config.toml
n_layer = 14
d_model = 64
n_head = 1
n_kv_head = 1
head_dim = 64
d_mlp = 256
vocab_size = 4096
activation = "tanh_gelu"
norm = "layernorm"
norm_place = "pre"
norm_eps = 1e-05
positions = "learned"
qk_norm = false
attn_scale = 0.125
bias = "qkv"
tie_embeddings = true
parallel_block = false
init = "normal"
init_std_qkv = 0.0572
init_std_o = 0.0
init_std_up = 0.0572
init_std_down = 0.0
optimizer = "soap_variant"
lr = 0.0077
lr_mult_up = 0.669
beta1 = 0.95
beta2 = 0.99
lr_head = 0.00918
grad_clip = 2.0
warmup_steps = 200
schedule = "wsd"
decay_fraction = 0.924
decay_shape = "linear"
final_lr_fraction = 0.0
batch_tokens = 32768
seq_len = 512
doc_mask = true
z_loss = 0.0001
train_tokens = 130000000
steps = 3968
dataset = "wikipedia_en"
Each number is 128 + 32 x the weight over the matrix's rms, rounded and kept within 0 to 255. Layers, rows and columns count from 0. Numbers have three digits each.

# layer 7 attention query, 64x64, rms 0.149, rows 0-63, columns 0-63
096098116120160172118106107137113145147164152100148166126183114128107140123150168189118146084116054112109100069154180145092148134204140079109094147109086168092131141104115155118134100138113208
043132057168125159105187137099145119167160127147120115178123125083128100132153139213151082102188095140176091141104168096174140129121097065081117129136071195129080129145184132075065073083065129
142139172104071097139131087164144077100129135147116099096106127052138134142130117136112162165119201125112136067189096101123135157127156160165111112056171129091155176199135136103183166110110124
159111098079150110123164100135093108110114195126132112138122143073106159119087168110146131184114135094117175210112184135125091094168157130084107153132122092146136200107123096097125182171179133
117104154098112103075120121119123135115163100079132109139125084126115144063122110109125144101097108121078158153102109150156146104129129117136090106121155125186065122135150102113112133105122145
087159060128179115083165075137084121120100114129067134116135100140114093108124200126108082165171167206095139054161115090173123092094145139078152104170096091156162200135080153119134101176116121
162138092169113104197130067052167124157116080151123102128146140076110089136074180149084103135117187166119109102095123100108141109136108160152120134144118117089103163099164144135113107112155136
185146121131110117111123149154099087142145112133107119142102066121140160106114061127122153211117063166124151095123102142139121163144159120169174115084139090069170111141172153095188187126156091
129110164133128075124143125065087107174072158097180109103149137147081126177121121115083151108128139134125114130089136104108135137140175166144117141072131148159116156161133133124150117124130109
092098079117095044182069142108157174078156146134148094110107151166133079083137126161103133081101152135105130087089032114097203091075077148132139136104136119126129098077109099144127129146106069
158130102121095129084091178087101156101120144112067113151142136093125152156130097137150119120141112101124130149070092060150162077128157155079090116121126108175119193136120074128094106138107136
131153079129093126078125148119130107132176123177112176163116130143174114105157073101168136142151189127112103114146136106139162210101097080108125185135140083157116114073104146153107126141114097
097131212107085078150128113158127126121127142126112121093123092165172108094091067165111143150096145165112162153168089171121122163131111120170136110150146130092069088092139170141175118147108098
082114133154131158076140124197153136120049123161108159159160169157170132152168100102166135097132118101183122151175181147123141115114102125126115146110060108143148086174166181091069133124142110
043151025157198126152148095081173133166166101151150104148136137153158162121157147175123125069203134154144094096137147129130168161142151150121105140160126207186080144101121160109097105144136196
155179176128156195116097198178216141102145104148178135184168121162141140163168134204133125170190116056138189130112155173155131151094159150143114122174181136112211161152162108117109197124145138
129076092125151090113161075099069072148036083082073131104149131026105166126147237070110158107122124175157152077177164137067098164142147154122115157136146240158134137084077160097129090114114169
140104183122127097098100106167111147146160184169116125131179080185168122072142132161118149167094137043155110228131056147133186162106121157145113130116194140170146125182197093149186162184151044
114096123156104173132117208124142149152158111083160151205126126160104086135176158145181088090171093171118096151190137134185145115120167090117142117129111170137153110149143113071094104134095120
069051158096127161123151097172126111119075123110089179148097103119160168179168080113159130147143123130181153101153162103141129126159166134185156148121081145204143114205106154098157108127130153
091110180113125177100090166084086084134046120130092120117158150106108124119118145039141135061132101163179114101134164108127147144054149135131145117072133161143131141147088110130119093105080162
113127104128178105111185121091109157116120123116122106140172114155118143118135169098141091109142142150148105094135111097095182167107120155098126095171121169118138083111110126155117112075148117
087116158128052169117162168161155159103109160140178177149074135153130126137170109154148134150148136103108103207157156168075103166105143099085119115130127108107157096182110163123191122075133100
130141118127087160157090187145107134136130165102139108138086172106096111127126160099153160163118134149171138222168107112116168128105129154125149127131134145111155124179081122128105133117075131
175119175123132102091100118130125125107068116117107101150142086063096153101112121106057098157123110160118123187090067079154082114129187089127168085165081126134135112153136108151064123091099088
093106153118030116108121119128172104151106131132134115181068092102187175168086069114108133112117136132102152130137166131159130125138155136201114149081158070118104103151199121096134155147168112
129069194180122106127076169150171091106197134153190167160121130197113137137101085129127131106101154084115114177133127168116105128127123096107151104111159138134133103121129137137136107133116108
092112079085180154162122144144173172163134154124096096133154126074136154124138124136084125113143073140143116146158111144152118128130197123165066133116118164156126159137138151104136162117142126
101131078148118124145077161168088084110128126161096130129116111129140091162132188163138175120146165077156100132129132085113156151124071084164098153163164105123077126115096153100087097126129192
123058190087064073092102118141110144097093095132117105155141103116074116142136100188064109155121091138130154145051041123069177151106139104145089077137107138101176049184142113103096160118113143
060113081119163180125162180117176108108111188108129096118129094130080147154169118174172087056140111136154139087084126170134170093178146163116131102156085170150078132186160186127095103134099195
124140094088096131098125144163128056126178095049120114114136146124148154141194127111126152145115089041106115140165117159114117130138150098090114098128123088132122073143124076108146179106163121
110110094081177121133139151153158100111129099094126088101124091065141152123141145125110175092119064141133152126111150145115151100122111153098143135132173134174171117118155093105093110096168158
122123144155075149108152154124059166084056131137144144131143196099100104077163126134165087102123209184163138080141099110166196128061093160169134157158112101140117125100133057136115104137114162
138117105134123133127073121151119113083169170097120180121145138143119177129138146170139154149090144116123145095119166100101185109154119133113127161127101146128104173150100168149102132175094126
149143133144123049179108114131146075061092141166093147085133117113159114124059147060080107138057151130143104048064177080108104096071110113144082097087168113144158127118090157158159105130119086
098105100157128113147104103144135063136085116147088116108134086117132117116098135119083120123052138217141092110105145100119119099129178174123155102129080119111142165099094095156101093140154149
120116148105126063136120107130158121087105047118096127090086137140098135116152083090109091113117131131157185107069085099143111030092110144132135111099139109196130127190142087134149104117092111
096123106138103115136109156151127114150152171159116145170105101199170135108170055173147136088133061148160110169065138178112184122177096120102171119125130133179136039123139087110105066189137135
171166135149091206103077111152140162143142185167116134092150151115124174065132138176105179120143128075172218210103122109151058138054121089157080149144178075143160094167160153117193170138123068
079157064142130103135150150131130129134115085135089134130102082138148115171084132089097077124104092122101091065100144087172128070099100143168100134099139077153107171110149119113093079121090075
162100165112117114151137144090143137161158151112136107152143114118112131116117123135183074122130077149148160130154163109138143154160102095153113136122115111137149114114143073129119127158160116
091143082104136136131136140155142063179132146157088106154096161153109166155172107095117086125129171130192148149125117158120151138125143124134112112143162147104117114188108139119136160149096162
095118100097142171162128150154127179157169247074180135117143160126132096106158078140149074121109118074164105229107084157187163169154107054088157113149057117114116067111144102148158081191076125
130081106148151096155097099136054195158187109127185130083077085129120136157122174170126152137086136147098118133136138119135142102155100188116149158109152153168163079123134077132099105173137147
105133148095145084159103142101113176140070090144112095086172143110132111119115186078085102084110135161124083102131087133101145134093143168120126102121133151135154138099126158131117091138094158
144170113173105098150100147144127130117139081144141118145104076189167102158143112126160102144117141177070090105066169084183074074122117137181187147092174134104142090106165149189102164138138147
070141084118156133114082147114126079142146185052133130161150179150124112153154150146106159039133117116152122123118183162159171149163087046075145128174107120169123094143096135063099041122107161
124142135118103141114127163133146088132104118137114136156074136105145110147138116096107156141133088128130137116052177189161142157112171097112175111108130103162153107162126088084121143128130142
121148087119054136114107084064184148163157089134126147166085139106157153142112118141133121171156116104107181104132160129106138172129123136117104171131148101129190120117117129118176138119149080
202122165106121084181123180063129123104145100151124132084141100091140055126137146221079144131145157095131097055027144086065181082162164106097091086135123135109034118086154077135107142089147158
143151090183141080170134157162154114059125098128173158086080135158103121120132198135097187127099143216111100089132160130071121103096136174112106156149168167130147122123048149150078134145168156
143143156132158099098150147139117174053159108234138141147100104164151163093071105105149102147102111152153134121110092144147126136097134146187096129121181119148150123137157106181152194138141112
087164126151106133076165132109147123171126094153110148145139094159134129110151124131138099139117085095135155088098128152123158150123099113136134178134119115113100171132175153146135112110105104
199069147135170149143116164117109090150123129085140118106156117116028114204112171116157125085113190178176133088204124103151070157155105201211138149127088110127170165132139169120107108136135118
078112137071133124135135128128142152107148112126118127120166129057146151155140171168138093131141127098109123098151149122121168113150133113116091174130084135148072187091153089160070140155119167
102113153154104070155136124169246094119141082113137088111149088135138174145137154088148101127081079110141142146127115072114132114110133115148097127122161133145178120190152114157121130123179148
144149163129111136129103208164138167172149181112141116102107175150115189140135181135108182155107155091115142102120121172101152140105123168110121111134151128139112161134080182102138166135087123
091109069105127175152108117139129132138150114157185128115138105109124151134118134175125148147101152154104112152104094158135191101136154143131108147092129136089106128089179104107129163141078156
101171088078162180084176099191095137173112135105115173119151149100096151118172183100086168124166129128170219148210195103131093114105199160149053205152172166138177161188125158131147159113164127
144180120149086102126124121149096111099160153149187095160130137142142132054115095138135139163099103113083134140121156101145144153107121115173107146100180108079154153115143107091105193137143145
136144107150122068163125143124108077115146090133106118129122074234135070159111133144117144081101109169097109085070112104113160086148122158166102086123161103112105129061100081124110097127129163
136146063111124072017175139163125169100130144153122145129140114136177113081127085106104120167059138052117130147128128114118083179092109165075079146155115101098182212034139171169134137114107091
081140153139090085179128209099081162105123088159136123105126171149102080193151119157171098169100145132098125169080100179113133109133166151132162149133122168158094129182171180143105155117074107